config = dict(
    positions='learned+rope',
    init_std_down=0.0,
    lr=0.00546,
    batch_tokens=32768,
    dataset='wikipedia_en',
)
Each number is 50 + 15 x the weight over its row's rms, rounded and kept within 0 to 99. Layers, rows and columns count from 0. The size before them is the row's rms in percent of the matrix's.

# layer 10 MLP gate, 192x64, rms 0.232, rows 17-53, columns 0-63
095:52 31 55 65 65 46 67 66 54 47 21 33 53 47 39 72 30 64 56 36 52 47 14 50 47 71 54 59 81 65 64 22 37 46 55 29 36 30 50 32 51 57 51 42 09 42 27 43 50 72 30 34 57 39 60 44 44 62 62 53 63 51 51 69
113:62 51 48 59 53 43 55 36 73 61 43 49 29 78 79 70 24 60 35 63 33 57 72 53 39 46 44 55 36 55 69 72 41 38 53 82 30 25 38 50 51 33 46 58 49 58 62 68 45 42 68 88 54 57 31 44 54 73 46 31 54 75 66 53
098:53 47 67 84 47 18 30 54 56 33 27 35 44 59 77 31 52 46 34 49 24 58 57 73 64 56 42 69 57 53 45 43 58 26 59 68 66 58 60 54 44 35 25 68 61 57 23 37 47 50 49 53 61 63 23 71 70 60 66 26 60 47 59 43
099:55 58 58 51 59 34 37 36 63 59 62 59 34 65 63 22 34 92 60 46 50 23 43 39 55 68 46 82 33 70 47 32 34 70 51 25 50 58 65 37 38 40 49 43 36 30 36 46 56 60 38 74 48 84 51 40 45 34 48 51 41 23 61 48
095:56 48 53 57 32 36 55 24 36 60 32 32 49 34 45 40 64 58 71 15 29 47 33 65 54 47 71 48 65 43 23 73 35 30 40 53 42 27 67 68 73 71 54 63 35 43 35 40 43 29 33 53 39 49 45 69 61 41 49 63 69 19 60 40
092:15 37 60 57 64 59 48 70 67 48 35 30 64 83 61 46 39 69 56 44 48 35 30 68 63 50 20 68 71 86 59 42 56 72 67 52 42 42 22 28 63 59 27 75 55 48 54 46 60 42 50 57 55 52 40 64 62 52 31 52 44 47 37 37
107:60 63 58 47 56 37 74 66 29 34 83 48 53 44 51 59 34 60 55 60 33 60 41 42 67 02 46 65 43 54 48 62 32 11 73 58 68 38 58 38 59 27 41 56 49 60 75 48 56 28 50 58 60 45 42 74 63 52 32 62 45 57 30 59
092:48 46 51 31 35 50 91 39 85 53 56 32 47 62 30 68 44 46 67 30 38 57 57 39 57 50 45 52 40 55 44 71 35 54 31 42 17 77 35 41 64 45 43 75 57 69 54 35 55 46 72 27 40 56 68 53 47 56 37 72 56 17 47 52
109:53 33 57 57 43 75 25 64 61 76 59 46 72 52 47 30 55 65 57 53 51 53 65 43 59 76 29 47 61 58 65 25 68 48 43 64 47 59 56 53 29 62 42 56 36 36 77 15 39 34 35 62 50 81 38 58 38 37 31 63 45 57 85 42
099:66 44 64 52 50 22 62 55 73 46 49 64 31 66 63 64 37 38 46 64 58 56 35 78 55 55 48 51 17 40 36 36 47 55 97 36 46 30 42 61 34 43 52 25 38 46 56 36 33 41 48 74 44 56 39 65 32 14 37 43 39 66 52 59
112:42 51 48 49 51 66 47 45 36 37 52 35 31 34 57 52 21 57 74 46 49 40 56 22 20 59 51 52 56 43 46 32 27 49 39 67 85 51 76 65 52 49 53 74 54 55 47 34 68 63 33 54 50 33 34 70 55 25 68 63 63 35 38 91
097:45 52 54 62 32 63 45 36 33 52 35 33 21 19 33 66 45 50 38 54 90 56 41 36 55 54 50 64 47 44 35 32 40 39 54 74 71 61 61 59 53 36 45 54 42 28 48 31 14 42 56 67 31 54 61 49 63 72 65 62 48 15 41 49
097:71 81 38 50 14 77 56 43 74 30 58 24 49 41 27 57 55 44 24 51 67 66 43 51 68 40 76 42 42 63 44 58 45 52 57 72 60 64 41 74 69 44 63 62 57 28 42 35 51 56 60 33 53 41 62 26 43 57 31 52 25 57 54 65
108:45 81 45 62 43 38 40 78 41 36 70 38 51 51 51 37 31 55 54 42 52 64 29 79 65 60 51 68 45 69 52 62 51 29 27 62 09 60 59 80 53 77 40 46 37 58 57 47 49 28 66 36 43 81 36 47 50 41 41 45 62 48 37 69
097:41 34 67 40 74 44 48 51 42 28 53 54 39 42 56 13 30 30 39 39 65 91 82 42 46 53 65 48 44 36 38 74 45 38 21 63 51 42 34 38 70 47 58 27 59 68 32 57 49 57 73 37 42 33 33 62 44 57 31 50 56 66 44 54
093:32 64 70 41 53 54 12 73 33 45 27 37 70 50 42 69 36 56 77 44 26 57 49 70 57 54 42 54 36 30 42 56 84 27 56 39 42 54 45 59 44 28 19 45 39 63 70 76 44 59 61 55 40 34 53 48 64 46 41 47 76 45 40 61
100:73 40 45 38 47 40 39 64 23 44 29 23 53 68 50 85 39 48 60 51 55 35 42 36 33 44 62 40 59 61 40 64 50 54 32 76 49 52 50 70 14 33 57 35 29 63 67 79 48 53 52 54 62 75 53 45 79 42 51 33 40 67 56 71
114:53 06 50 35 50 33 65 58 41 49 37 75 62 52 74 41 56 53 51 44 38 44 62 50 61 55 65 45 45 30 34 46 48 50 42 65 56 28 65 24 29 64 61 36 58 49 61 32 55 45 99 51 45 78 37 50 77 55 42 33 40 56 38 68
105:73 50 77 62 68 29 44 37 50 36 17 28 61 38 58 39 49 30 55 57 46 58 51 53 47 53 73 47 63 45 50 52 36 63 47 39 85 20 50 50 31 55 44 55 76 29 46 35 38 62 42 59 71 62 72 26 60 27 63 59 71 53 47 73
082:41 46 48 29 39 60 40 50 55 47 48 37 31 52 37 40 62 32 45 74 43 37 75 53 74 36 73 63 16 64 42 48 45 66 43 61 64 52 43 63 43 47 59 41 59 53 92 37 26 49 51 57 72 49 71 62 60 77 26 33 34 60 82 48
091:51 17 31 42 43 23 58 55 38 39 57 22 49 48 84 30 54 46 65 77 42 36 57 37 77 59 86 44 22 49 30 57 34 48 48 55 42 43 57 29 43 49 54 57 32 37 46 40 71 63 51 70 50 57 41 79 49 36 74 53 52 48 39 45
102:36 53 31 60 42 63 17 20 47 38 71 57 36 48 33 33 47 60 48 20 46 50 41 42 30 60 38 68 58 39 40 66 48 62 60 46 75 52 61 47 62 56 39 32 54 34 52 54 34 37 30 41 24 40 52 29 47 74 26 68 14 43 71 52
110:56 65 33 22 47 37 44 59 60 54 51 51 39 33 46 33 64 57 52 81 45 54 20 57 77 67 38 30 50 59 68 57 38 45 39 20 27 57 51 50 45 63 62 62 88 39 60 39 33 62 69 43 53 26 61 50 55 55 59 34 26 41 23 68
099:44 54 35 54 68 39 52 52 36 48 52 65 52 65 33 31 65 60 71 32 36 33 49 20 78 58 34 59 60 32 51 36 60 82 49 52 52 19 49 56 34 71 35 41 23 47 60 45 38 75 44 57 50 47 29 24 72 54 61 78 36 33 59 53
120:42 21 72 39 28 36 69 70 42 33 47 54 35 23 40 30 85 63 51 23 29 48 45 43 53 68 55 45 35 49 44 53 44 32 58 74 47 50 58 47 54 62 54 14 43 55 61 76 59 64 37 57 62 36 22 53 57 52 67 55 63 76 47 51
093:63 51 76 54 38 42 70 57 62 70 56 59 25 48 63 31 51 43 56 41 51 56 35 52 32 36 32 35 83 85 78 43 60 77 48 52 35 25 32 55 74 40 38 59 50 63 38 55 49 67 33 67 57 35 31 44 70 62 54 32 75 61 47 60
096:79 56 57 52 51 27 82 49 29 31 46 60 33 51 33 22 42 41 59 44 51 68 57 37 58 35 35 45 51 74 47 48 51 53 32 74 60 27 45 42 67 64 63 26 62 51 69 45 58 59 66 63 71 70 40 35 31 35 28 78 68 46 31 50
098:48 52 75 42 52 65 68 45 56 21 60 85 59 38 33 47 57 55 39 07 32 57 57 54 64 57 61 31 47 47 45 48 47 47 81 42 58 31 64 44 34 48 12 66 43 17 57 54 51 46 61 45 62 33 30 59 42 53 66 51 50 69 31 40
098:61 57 52 47 65 39 58 60 55 55 57 27 68 68 54 72 29 40 51 47 22 45 52 94 68 32 65 48 34 35 23 48 66 48 65 38 42 37 87 46 47 65 62 60 32 58 46 58 69 43 53 36 54 61 45 32 35 50 68 80 30 70 57 54
103:52 48 46 20 61 65 53 41 52 51 29 43 57 62 57 57 37 52 57 68 30 34 57 31 34 52 65 56 51 64 51 18 53 44 89 58 56 68 65 38 20 59 37 40 48 49 31 52 58 48 29 75 52 25 71 21 42 33 30 59 57 26 67 58
116:61 47 73 67 41 16 60 71 59 75 37 35 21 68 63 55 61 62 36 49 23 73 40 47 44 44 81 66 53 44 39 55 44 39 23 35 55 74 42 49 44 74 24 71 58 36 44 65 68 41 44 60 52 43 31 65 36 35 54 64 38 50 53 48
100:36 65 60 25 28 54 33 38 45 70 41 54 22 90 37 26 51 61 52 45 44 73 60 53 49 81 51 64 40 61 51 48 28 48 35 44 47 36 55 33 59 61 60 35 63 36 62 46 23 37 62 40 45 66 49 71 12 43 41 61 49 67 65 57
098:53 60 67 60 28 48 45 62 62 30 81 28 16 71 46 78 56 34 41 37 46 44 46 58 45 64 64 77 65 63 47 60 52 36 61 66 39 45 64 78 32 48 39 54 52 53 64 64 50 59 20 47 58 65 46 65 59 63 10 54 58 66 61 55
100:43 48 51 51 58 49 55 64 43 23 48 67 47 66 83 39 58 49 51 65 75 60 37 36 82 53 50 57 53 45 51 27 51 56 48 61 56 49 40 64 45 80 32 35 82 45 59 55 62 64 64 57 15 08 35 29 35 47 36 35 45 56 36 65
100:66 48 66 33 38 66 46 26 32 56 22 53 49 36 72 59 69 30 63 43 44 49 41 63 56 49 63 50 63 71 34 25 64 42 48 17 58 39 40 57 58 44 51 60 62 35 59 36 65 43 23 74 14 25 55 63 47 43 38 75 58 57 53 73
097:36 68 83 61 31 69 43 58 55 42 27 08 49 44 51 27 30 36 37 53 58 60 56 53 62 55 41 20 47 56 89 51 59 48 17 64 51 73 69 55 66 35 38 35 35 74 61 66 62 54 44 60 54 48 61 47 42 59 44 57 62 42 53 53
096:47 43 46 31 56 56 65 75 65 54 44 59 56 81 64 72 47 42 77 55 50 39 54 56 36 52 51 74 39 53 53 51 28 43 62 56 16 50 68 63 65 43 52 61 54 26 48 85 75 57 40 53 33 42 38 19 16 54 66 55 43 67 60 67
# layer 10 MLP up, 192x64, rms 0.228, rows 17-52, columns 0-63
104:86 49 57 36 58 56 44 53 34 76 77 48 68 54 51 35 21 74 44 58 52 59 38 49 55 69 55 53 58 27 35 73 44 58 57 45 39 95 42 55 63 54 50 27 39 57 44 61 50 33 55 29 18 66 47 44 29 52 58 52 44 23 35 50
103:43 62 63 35 49 27 26 54 67 56 49 26 54 43 49 58 67 75 50 53 25 54 55 49 52 58 38 37 57 57 47 24 39 34 54 55 18 43 54 17 25 45 33 41 67 63 30 58 33 51 32 52 84 39 56 63 42 47 32 61 49 72 15 45
093:46 64 65 51 30 22 45 33 50 62 25 41 65 50 58 47 70 51 73 31 42 71 74 29 45 30 46 43 48 67 64 53 46 44 52 38 54 45 24 43 41 64 36 39 81 26 35 49 70 43 28 28 67 37 54 77 69 76 54 72 50 53 58 46
098:65 34 66 71 38 40 75 36 36 17 33 38 35 35 49 36 73 27 57 43 67 49 30 58 55 22 53 20 59 60 39 62 58 37 61 53 59 54 44 69 54 42 37 60 67 43 38 53 39 25 91 57 31 34 50 45 31 52 44 48 60 46 42 30
111:40 46 48 50 59 81 62 55 57 56 44 50 34 76 27 68 70 38 35 52 46 81 17 56 59 48 32 30 28 41 14 43 53 42 53 49 58 63 51 56 78 29 46 50 58 33 48 50 33 45 43 38 40 43 24 92 57 45 45 60 53 62 44 64
099:47 50 27 62 79 50 55 56 58 45 53 45 44 77 61 71 47 56 66 53 30 71 56 60 42 57 65 44 60 69 62 39 69 76 69 29 65 32 33 37 61 33 33 39 42 38 42 35 76 60 62 38 25 47 45 69 24 64 62 74 74 69 59 63
108:65 35 17 90 55 46 53 60 40 22 41 44 53 45 30 66 53 35 47 36 46 43 51 45 62 41 44 65 62 69 50 49 61 60 83 42 65 69 69 36 60 51 45 24 53 16 61 63 63 58 66 55 65 83 55 42 58 74 35 42 53 37 57 52
106:41 48 72 71 27 59 52 43 32 61 43 52 40 39 38 25 69 35 38 51 74 57 66 49 36 25 17 51 70 52 32 76 59 47 32 57 58 26 45 60 43 24 25 62 27 61 61 55 50 55 61 62 66 43 40 33 38 63 70 40 31 57 74 43
103:39 68 77 71 61 38 32 44 34 45 49 49 52 47 55 69 58 83 44 53 44 51 29 49 62 68 53 75 36 46 63 41 46 44 48 55 44 77 92 67 53 70 63 61 35 30 34 49 33 67 68 45 35 69 41 62 58 32 50 74 46 59 79 56
090:83 63 45 20 25 60 44 64 52 34 66 69 58 52 54 50 65 51 60 56 61 52 54 48 66 74 42 35 42 17 49 34 57 56 47 33 63 32 39 40 25 54 45 22 49 57 61 27 40 59 56 52 63 67 65 33 21 53 21 49 67 66 43 71
114:35 46 58 35 53 32 66 84 43 53 44 55 69 82 42 69 32 65 53 48 27 53 40 72 52 52 62 67 53 58 40 31 39 46 54 39 76 49 44 49 41 51 38 67 44 48 60 88 47 30 78 39 30 36 45 79 66 35 40 33 40 64 36 32
098:59 34 47 42 52 63 58 74 76 64 48 50 39 45 45 55 44 61 63 50 77 41 35 36 65 45 57 58 17 51 21 55 41 53 70 44 45 35 11 69 56 64 46 58 52 58 64 57 53 62 29 68 51 61 33 54 60 05 62 49 54 78 32 66
098:46 55 46 45 43 74 62 71 50 32 38 27 51 54 51 59 28 67 49 22 52 53 41 74 48 42 60 60 40 45 43 55 38 38 50 55 74 52 54 92 40 26 61 73 47 69 29 55 37 74 43 18 64 65 16 48 48 50 53 34 42 47 61 25
100:42 80 10 30 35 36 54 36 48 70 85 51 43 33 63 41 16 32 58 67 66 69 26 57 42 79 40 47 31 40 68 64 56 43 43 57 36 61 50 38 39 53 40 46 52 34 60 65 44 43 57 52 42 59 41 24 45 70 49 36 49 50 40 36
102:51 51 52 50 52 40 49 79 30 41 46 35 66 40 67 52 49 39 36 29 64 79 76 32 46 59 30 57 47 50 50 51 58 75 48 35 30 58 59 70 51 77 43 61 77 27 67 29 74 64 34 66 20 37 76 43 47 50 41 53 62 32 31 54
095:58 54 42 48 73 66 54 42 45 39 65 34 37 29 49 48 36 22 56 74 53 78 52 53 52 49 17 69 60 29 68 53 56 59 52 45 51 15 62 59 56 40 23 60 35 62 86 39 64 60 40 44 14 40 62 66 54 63 38 48 32 51 47 33
102:28 48 59 60 43 58 51 31 41 75 62 66 49 57 48 28 36 49 56 63 59 40 42 29 15 31 40 40 56 39 62 48 34 46 63 71 00 33 28 59 67 35 58 56 41 49 59 65 51 44 52 49 39 47 25 66 30 54 34 51 67 61 43 56
110:71 43 54 49 41 52 22 45 43 69 62 48 75 59 59 76 43 63 57 68 50 69 24 51 56 85 78 55 58 57 31 48 63 61 52 76 51 49 47 59 74 50 37 30 29 39 51 71 63 25 80 41 40 38 46 43 41 58 39 39 59 61 44 18
111:27 59 45 44 52 35 70 52 48 61 82 54 59 59 60 53 52 57 66 42 63 29 64 68 34 73 33 57 54 96 68 28 38 53 45 53 44 64 84 51 59 68 32 41 27 62 54 66 40 29 44 34 52 45 17 49 46 72 47 49 68 46 51 52
089:80 35 62 47 42 33 38 43 31 33 16 62 44 47 77 60 68 31 60 52 54 56 44 42 52 34 47 46 40 24 50 51 59 57 39 23 60 53 66 64 59 43 46 39 32 32 48 49 23 16 61 32 66 66 41 36 23 62 49 30 43 51 80 48
107:48 41 28 17 75 45 42 47 54 22 43 63 54 60 60 57 62 65 72 41 46 37 59 45 30 43 24 88 68 34 73 58 52 70 45 65 64 45 42 48 22 75 57 55 57 39 53 58 28 44 74 61 69 46 56 48 35 35 35 56 40 36 59 31
098:52 66 50 51 78 31 50 49 31 39 44 57 68 22 42 46 29 72 76 42 48 46 71 46 60 58 35 52 53 47 59 79 26 48 33 23 28 42 49 64 43 36 46 83 42 57 50 61 71 54 51 61 23 69 45 71 58 44 40 58 38 65 56 17
102:48 60 59 53 37 36 54 69 48 64 42 58 53 64 56 41 64 64 34 66 69 54 34 35 64 29 51 63 46 86 44 20 82 64 62 50 66 59 40 42 50 43 42 40 48 86 52 61 32 38 56 67 78 32 43 68 78 44 22 60 49 53 70 43
108:42 78 55 82 65 60 69 56 26 40 41 48 53 47 69 33 47 49 30 66 48 41 61 70 30 14 50 31 55 55 43 44 46 30 55 68 71 23 51 54 45 63 60 48 55 62 51 57 32 50 73 40 46 18 51 36 46 62 54 23 72 41 24 64
099:55 30 68 30 35 58 62 57 46 48 69 68 68 54 79 68 44 26 69 34 49 23 69 44 59 49 79 53 41 52 48 78 27 41 35 35 83 54 54 35 50 14 56 71 50 30 62 49 50 47 65 56 66 49 72 54 42 39 56 53 50 62 58 64
083:19 77 42 34 21 69 33 51 39 29 71 44 62 76 82 37 52 54 39 51 61 60 59 38 57 61 31 44 34 65 39 60 37 32 65 33 38 41 60 52 43 54 36 34 67 47 59 27 39 64 54 90 51 55 40 57 63 42 69 37 63 53 64 48
111:44 55 12 54 40 53 30 21 44 52 61 56 36 57 40 69 29 55 40 50 40 43 34 39 24 69 66 73 36 77 39 49 26 49 32 34 51 47 58 60 46 61 77 62 47 64 28 47 51 67 71 40 27 47 72 54 36 65 55 16 63 59 46 60
100:38 60 42 53 40 52 24 60 49 47 23 63 56 18 51 42 26 59 58 45 44 52 52 69 42 61 52 26 42 51 53 54 24 28 49 35 53 27 48 77 55 86 52 55 05 43 36 51 44 58 41 49 19 70 55 65 50 41 60 68 70 38 62 54
095:59 51 35 42 89 39 46 42 64 56 47 30 55 60 20 39 78 58 59 31 36 42 65 81 64 50 53 09 49 46 50 56 67 46 36 40 41 49 60 15 52 39 20 36 63 66 43 42 71 29 45 35 57 52 59 71 55 45 46 53 56 55 49 32
102:32 48 10 63 62 25 55 57 44 72 47 54 48 52 28 49 55 56 42 51 27 53 60 61 76 18 65 41 50 37 51 52 60 82 56 44 57 47 40 42 38 48 31 58 41 46 61 25 15 41 48 24 45 52 42 82 36 37 41 77 62 50 47 58
102:37 41 38 36 43 79 46 48 70 64 57 53 49 27 18 18 52 29 66 65 61 54 25 59 36 79 71 33 32 61 48 48 40 49 51 49 58 55 71 69 53 43 64 40 61 35 42 54 31 35 70 37 35 31 40 69 49 32 61 41 37 80 38 48
100:38 60 60 34 66 52 40 47 75 60 57 24 57 40 52 67 37 43 67 74 36 84 33 46 29 22 38 44 59 20 74 52 43 46 66 36 49 48 35 33 36 64 40 46 77 38 71 44 61 47 53 55 24 58 73 44 60 36 50 30 22 54 49 48
100:53 54 73 65 51 29 62 44 59 27 37 25 47 39 56 53 69 73 37 64 09 58 75 70 28 61 48 65 81 70 44 60 39 21 45 30 48 39 38 59 34 61 31 51 48 55 36 55 75 42 39 60 43 56 64 49 45 54 67 50 45 36 76 46
099:63 82 56 72 65 57 83 18 43 23 54 77 70 62 47 45 38 45 24 74 42 57 51 52 31 71 41 58 47 19 58 78 56 61 60 49 59 33 54 41 62 50 46 62 33 32 56 59 54 40 55 49 71 56 46 58 27 28 49 58 41 44 63 41
101:48 64 46 90 55 64 45 62 68 40 58 45 75 42 51 46 65 32 62 52 64 52 38 25 38 32 55 61 44 58 44 58 54 20 28 35 54 54 45 39 42 60 62 84 69 68 70 73 46 34 46 53 50 81 40 53 29 72 80 52 66 62 50 45
095:32 31 47 31 30 69 70 51 58 55 13 40 20 77 45 40 68 37 49 68 57 46 59 49 60 47 76 35 52 61 36 53 60 38 25 53 39 46 66 55 51 41 25 51 49 31 72 38 20 68 62 64 45 55 67 62 53 15 62 53 56 53 56 45
# layer 10 MLP down (transposed), 192x64, rms 0.179, rows 17-52, columns 0-63
105:23 25 58 59 26 60 32 75 45 54 22 58 58 62 38 59 55 90 44 48 37 47 50 58 37 39 37 57 48 76 59 43 54 63 33 74 50 49 44 53 68 60 50 78 56 48 48 81 64 42 39 70 43 66 36 59 71 63 44 41 36 53 44 18
107:76 70 49 43 50 59 30 38 56 50 69 12 32 56 15 45 69 73 43 59 56 33 76 60 56 72 87 61 41 31 52 38 27 33 55 50 49 39 42 67 54 45 38 51 61 65 69 39 53 52 59 55 65 45 71 67 55 52 57 28 62 66 46 59
098:72 27 29 45 48 79 53 20 61 40 28 58 37 40 46 50 18 42 34 23 22 43 54 79 52 49 67 70 52 39 40 45 39 44 76 44 46 34 37 60 67 54 57 59 40 52 16 51 35 33 36 47 59 67 52 46 51 56 67 74 43 57 55 59
090:73 58 77 49 65 53 56 34 31 52 46 48 63 41 48 46 41 88 76 58 44 25 68 53 32 52 68 65 48 79 42 34 26 36 41 64 63 49 26 44 51 22 29 59 48 66 48 73 42 19 50 49 69 55 56 50 68 47 61 52 56 34 55 72
108:50 52 35 51 47 51 64 81 33 55 59 71 49 82 58 51 59 45 09 65 19 70 86 47 42 28 53 30 53 47 55 42 47 72 65 45 51 40 47 47 46 42 55 60 49 85 54 48 33 42 61 65 52 64 72 57 43 62 34 57 52 67 73 30
093:12 59 81 26 23 36 35 32 48 40 67 57 48 33 62 51 65 21 75 59 75 58 50 38 68 56 56 47 71 33 17 69 41 35 51 49 59 59 65 56 45 38 50 44 60 60 49 52 57 30 49 59 50 58 38 34 31 65 42 42 51 52 77 32
106:26 51 43 57 63 55 55 55 43 60 35 44 76 57 88 53 53 63 41 34 56 65 54 53 54 24 19 29 76 79 41 70 64 47 61 43 64 41 62 47 46 48 58 28 57 15 51 60 66 59 50 43 36 83 32 32 48 58 56 39 50 61 65 30
100:55 35 66 38 79 46 52 32 45 56 57 79 43 76 31 46 64 27 67 33 44 59 29 63 55 49 66 54 44 25 45 73 44 24 36 52 18 67 44 53 56 68 69 63 60 45 59 64 29 66 69 48 60 44 66 63 28 23 63 54 41 38 43 40
086:35 45 31 28 63 30 39 52 46 48 78 48 66 61 54 53 60 06 54 72 65 39 59 54 52 69 12 41 50 61 42 56 72 63 71 31 41 40 49 60 55 50 44 35 42 63 46 34 51 72 45 29 62 56 14 29 50 38 60 44 39 59 34 60
091:43 52 65 59 81 55 61 34 18 47 40 46 66 44 51 25 57 75 37 42 71 49 47 35 51 24 66 59 47 44 37 57 43 98 68 68 58 67 33 55 65 59 46 50 78 56 70 56 61 36 60 40 37 55 36 32 49 54 54 27 54 52 62 74
110:73 37 39 43 61 73 45 58 49 52 57 48 41 61 47 27 35 39 74 38 70 35 64 47 63 28 61 60 31 31 64 57 31 60 26 37 33 67 33 24 48 41 91 42 51 74 59 55 63 59 68 59 50 34 66 53 52 48 39 68 73 36 32 70
095:36 70 28 36 49 32 61 73 51 45 61 71 41 55 38 52 43 62 72 39 62 76 35 47 79 72 83 69 83 54 45 43 44 49 77 35 50 56 54 43 47 18 47 48 39 44 51 66 44 19 37 32 60 59 52 46 45 57 59 61 55 20 51 60
096:14 51 50 37 71 72 69 61 41 45 47 50 34 67 52 44 47 32 58 54 26 38 40 56 46 63 54 55 52 71 74 02 52 53 40 63 71 50 39 51 28 50 73 34 45 45 48 30 56 78 60 53 76 44 64 31 56 63 45 54 34 36 60 32
100:56 26 56 48 61 76 64 41 22 66 45 70 65 40 28 69 56 49 58 44 26 42 40 66 45 33 43 66 57 25 44 36 40 74 72 55 44 68 33 58 73 52 54 53 50 35 29 61 36 49 30 46 34 34 36 59 15 69 56 52 53 51 71 26
101:67 58 45 63 40 71 70 51 43 54 44 61 44 37 40 71 42 49 70 61 59 46 33 53 60 50 66 62 44 84 49 55 50 61 52 40 42 29 59 37 32 14 75 57 55 44 65 65 61 20 35 52 62 55 63 74 87 38 25 41 41 42 27 32
094:69 40 76 53 46 66 53 45 54 77 39 63 67 50 54 70 64 72 35 41 66 50 78 48 57 57 66 36 42 44 44 66 39 32 48 33 50 47 33 44 48 41 62 36 56 36 47 45 13 61 75 44 73 56 44 34 83 52 43 75 42 40 79 25
100:41 44 50 36 54 75 25 70 46 54 33 45 30 63 52 14 67 21 53 83 50 60 47 71 52 47 18 50 76 36 50 47 54 36 54 72 21 77 45 51 49 53 48 26 42 66 59 70 82 47 39 58 52 47 53 44 54 65 48 62 57 44 44 51
115:76 61 37 25 47 47 45 48 59 59 64 55 27 55 35 51 11 58 46 53 48 50 36 39 26 27 31 36 51 57 53 60 30 33 35 50 54 49 47 38 33 30 46 65 63 46 60 42 29 50 37 29 77 43 62 31 44 59 27 37 38 41 04 53
102:85 38 37 64 58 64 61 27 46 49 55 29 58 50 35 43 48 46 63 63 60 66 58 28 47 40 57 45 68 31 39 39 66 68 49 15 60 48 48 49 58 19 46 43 42 47 60 72 23 52 73 53 44 52 56 88 61 26 61 40 40 45 80 60
094:72 45 67 58 57 32 29 61 45 53 43 51 66 69 38 32 39 35 51 57 57 28 53 18 60 57 52 75 28 72 48 54 75 38 30 67 57 47 40 54 49 56 73 38 85 44 56 46 31 66 45 76 51 34 64 55 39 31 44 52 58 87 49 34
106:37 45 58 59 53 27 41 47 50 42 68 39 85 42 44 38 69 43 48 61 60 35 58 47 52 49 81 99 50 36 29 60 53 65 47 53 35 67 60 45 45 49 71 38 62 52 52 28 48 59 48 42 49 43 33 43 61 53 23 65 29 41 32 35
103:49 51 60 35 58 36 66 42 71 48 93 75 48 63 36 66 57 40 37 71 51 46 52 47 42 25 78 79 58 42 35 44 68 45 55 51 59 59 62 62 51 69 59 51 53 51 74 28 47 22 43 54 44 66 41 23 22 48 38 66 46 48 73 31
101:72 45 34 31 53 49 45 36 33 54 59 44 37 75 62 40 29 45 68 47 53 61 47 52 55 51 50 59 48 48 70 56 36 53 66 89 32 35 30 55 24 72 42 30 37 63 69 28 56 47 48 40 34 63 33 18 33 39 39 44 51 52 28 13
104:66 43 68 44 32 48 52 46 71 34 13 58 42 51 32 50 48 66 59 38 34 82 46 61 23 30 60 56 39 47 52 47 31 54 64 39 66 32 20 45 68 31 42 57 28 36 47 73 56 43 31 56 60 55 48 70 59 82 57 59 79 35 52 58
104:68 70 63 35 33 77 49 91 54 75 64 26 72 40 35 11 49 53 37 52 46 63 71 41 23 41 34 44 56 58 53 36 41 52 47 56 58 60 46 47 69 54 60 25 53 44 74 37 34 29 49 60 35 31 65 49 58 51 48 42 45 59 37 64
085:27 53 24 78 56 59 67 78 52 42 63 64 63 29 57 55 64 58 43 32 36 55 46 43 43 42 46 51 63 68 53 24 51 47 35 49 70 48 15 60 49 56 71 48 29 74 45 65 72 42 43 51 45 58 52 62 25 62 47 18 17 33 53 49
117:42 45 34 34 40 38 38 46 58 63 55 42 48 72 39 33 20 56 82 70 32 52 57 51 48 46 73 39 77 47 44 34 48 50 42 54 34 54 78 47 74 44 71 46 32 35 52 34 55 45 53 55 09 72 55 49 41 35 38 85 46 62 31 65
103:50 71 67 37 65 31 34 60 07 57 30 59 37 65 57 51 38 22 55 29 56 68 46 52 43 28 25 61 44 58 65 51 35 54 43 70 51 74 54 58 62 59 51 43 23 74 75 69 63 52 38 57 64 53 46 26 36 43 48 31 63 52 44 26
096:46 36 50 54 65 34 46 54 49 56 20 39 39 38 66 47 22 34 79 60 41 51 43 08 51 52 69 31 43 39 43 54 46 80 33 52 73 72 60 32 82 51 50 39 34 63 63 63 54 41 47 64 49 65 55 61 42 18 62 34 44 32 45 61
099:61 64 50 40 71 50 66 41 52 61 52 43 52 53 60 55 51 59 54 46 76 36 27 15 71 79 37 66 75 51 50 37 49 50 41 33 32 48 44 62 56 73 60 69 41 67 38 48 62 63 65 43 61 62 39 25 50 48 58 64 42 63 27 00
101:56 11 34 51 40 65 88 50 31 41 59 50 44 51 64 51 67 76 56 63 49 63 32 61 51 37 41 47 37 98 59 41 47 50 44 48 46 68 51 32 45 69 39 49 41 41 64 38 65 19 46 64 46 46 48 74 61 57 55 65 51 58 75 26
102:13 56 50 43 09 42 49 62 66 60 35 44 51 46 54 61 36 42 52 64 73 68 44 51 62 47 70 27 63 54 58 24 20 65 59 29 62 62 43 77 72 37 43 55 55 36 20 40 57 54 39 65 39 49 57 57 25 49 29 41 36 50 39 48
097:65 60 74 74 90 57 46 64 59 35 55 51 65 53 51 22 72 48 42 79 27 45 49 71 17 52 53 58 46 64 30 42 47 32 46 36 35 42 39 65 20 61 66 60 64 43 46 42 76 47 48 54 55 52 47 41 58 48 57 37 21 55 74 43
085:99 45 46 55 24 19 59 57 38 38 44 63 31 39 49 33 42 31 57 35 57 50 51 61 57 61 41 51 56 34 67 26 50 31 59 62 66 57 40 47 45 47 67 33 65 34 45 40 47 44 53 51 30 60 53 63 58 94 65 28 59 40 39 46
096:41 67 42 15 22 46 56 46 49 78 47 59 27 46 76 43 51 42 49 72 48 19 41 48 51 37 40 70 40 54 49 34 57 63 48 49 24 33 18 53 55 38 55 32 46 32 55 67 61 43 43 68 53 42 71 53 45 17 15 54 37 61 54 56
095:40 63 75 42 51 64 27 31 48 50 43 53 49 29 69 88 38 51 41 38 52 76 39 44 34 49 50 53 42 17 54 56 47 26 64 65 67 40 62 83 53 32 33 37 66 60 63 35 58 42 77 70 23 36 65 30 52 39 48 44 51 49 47 65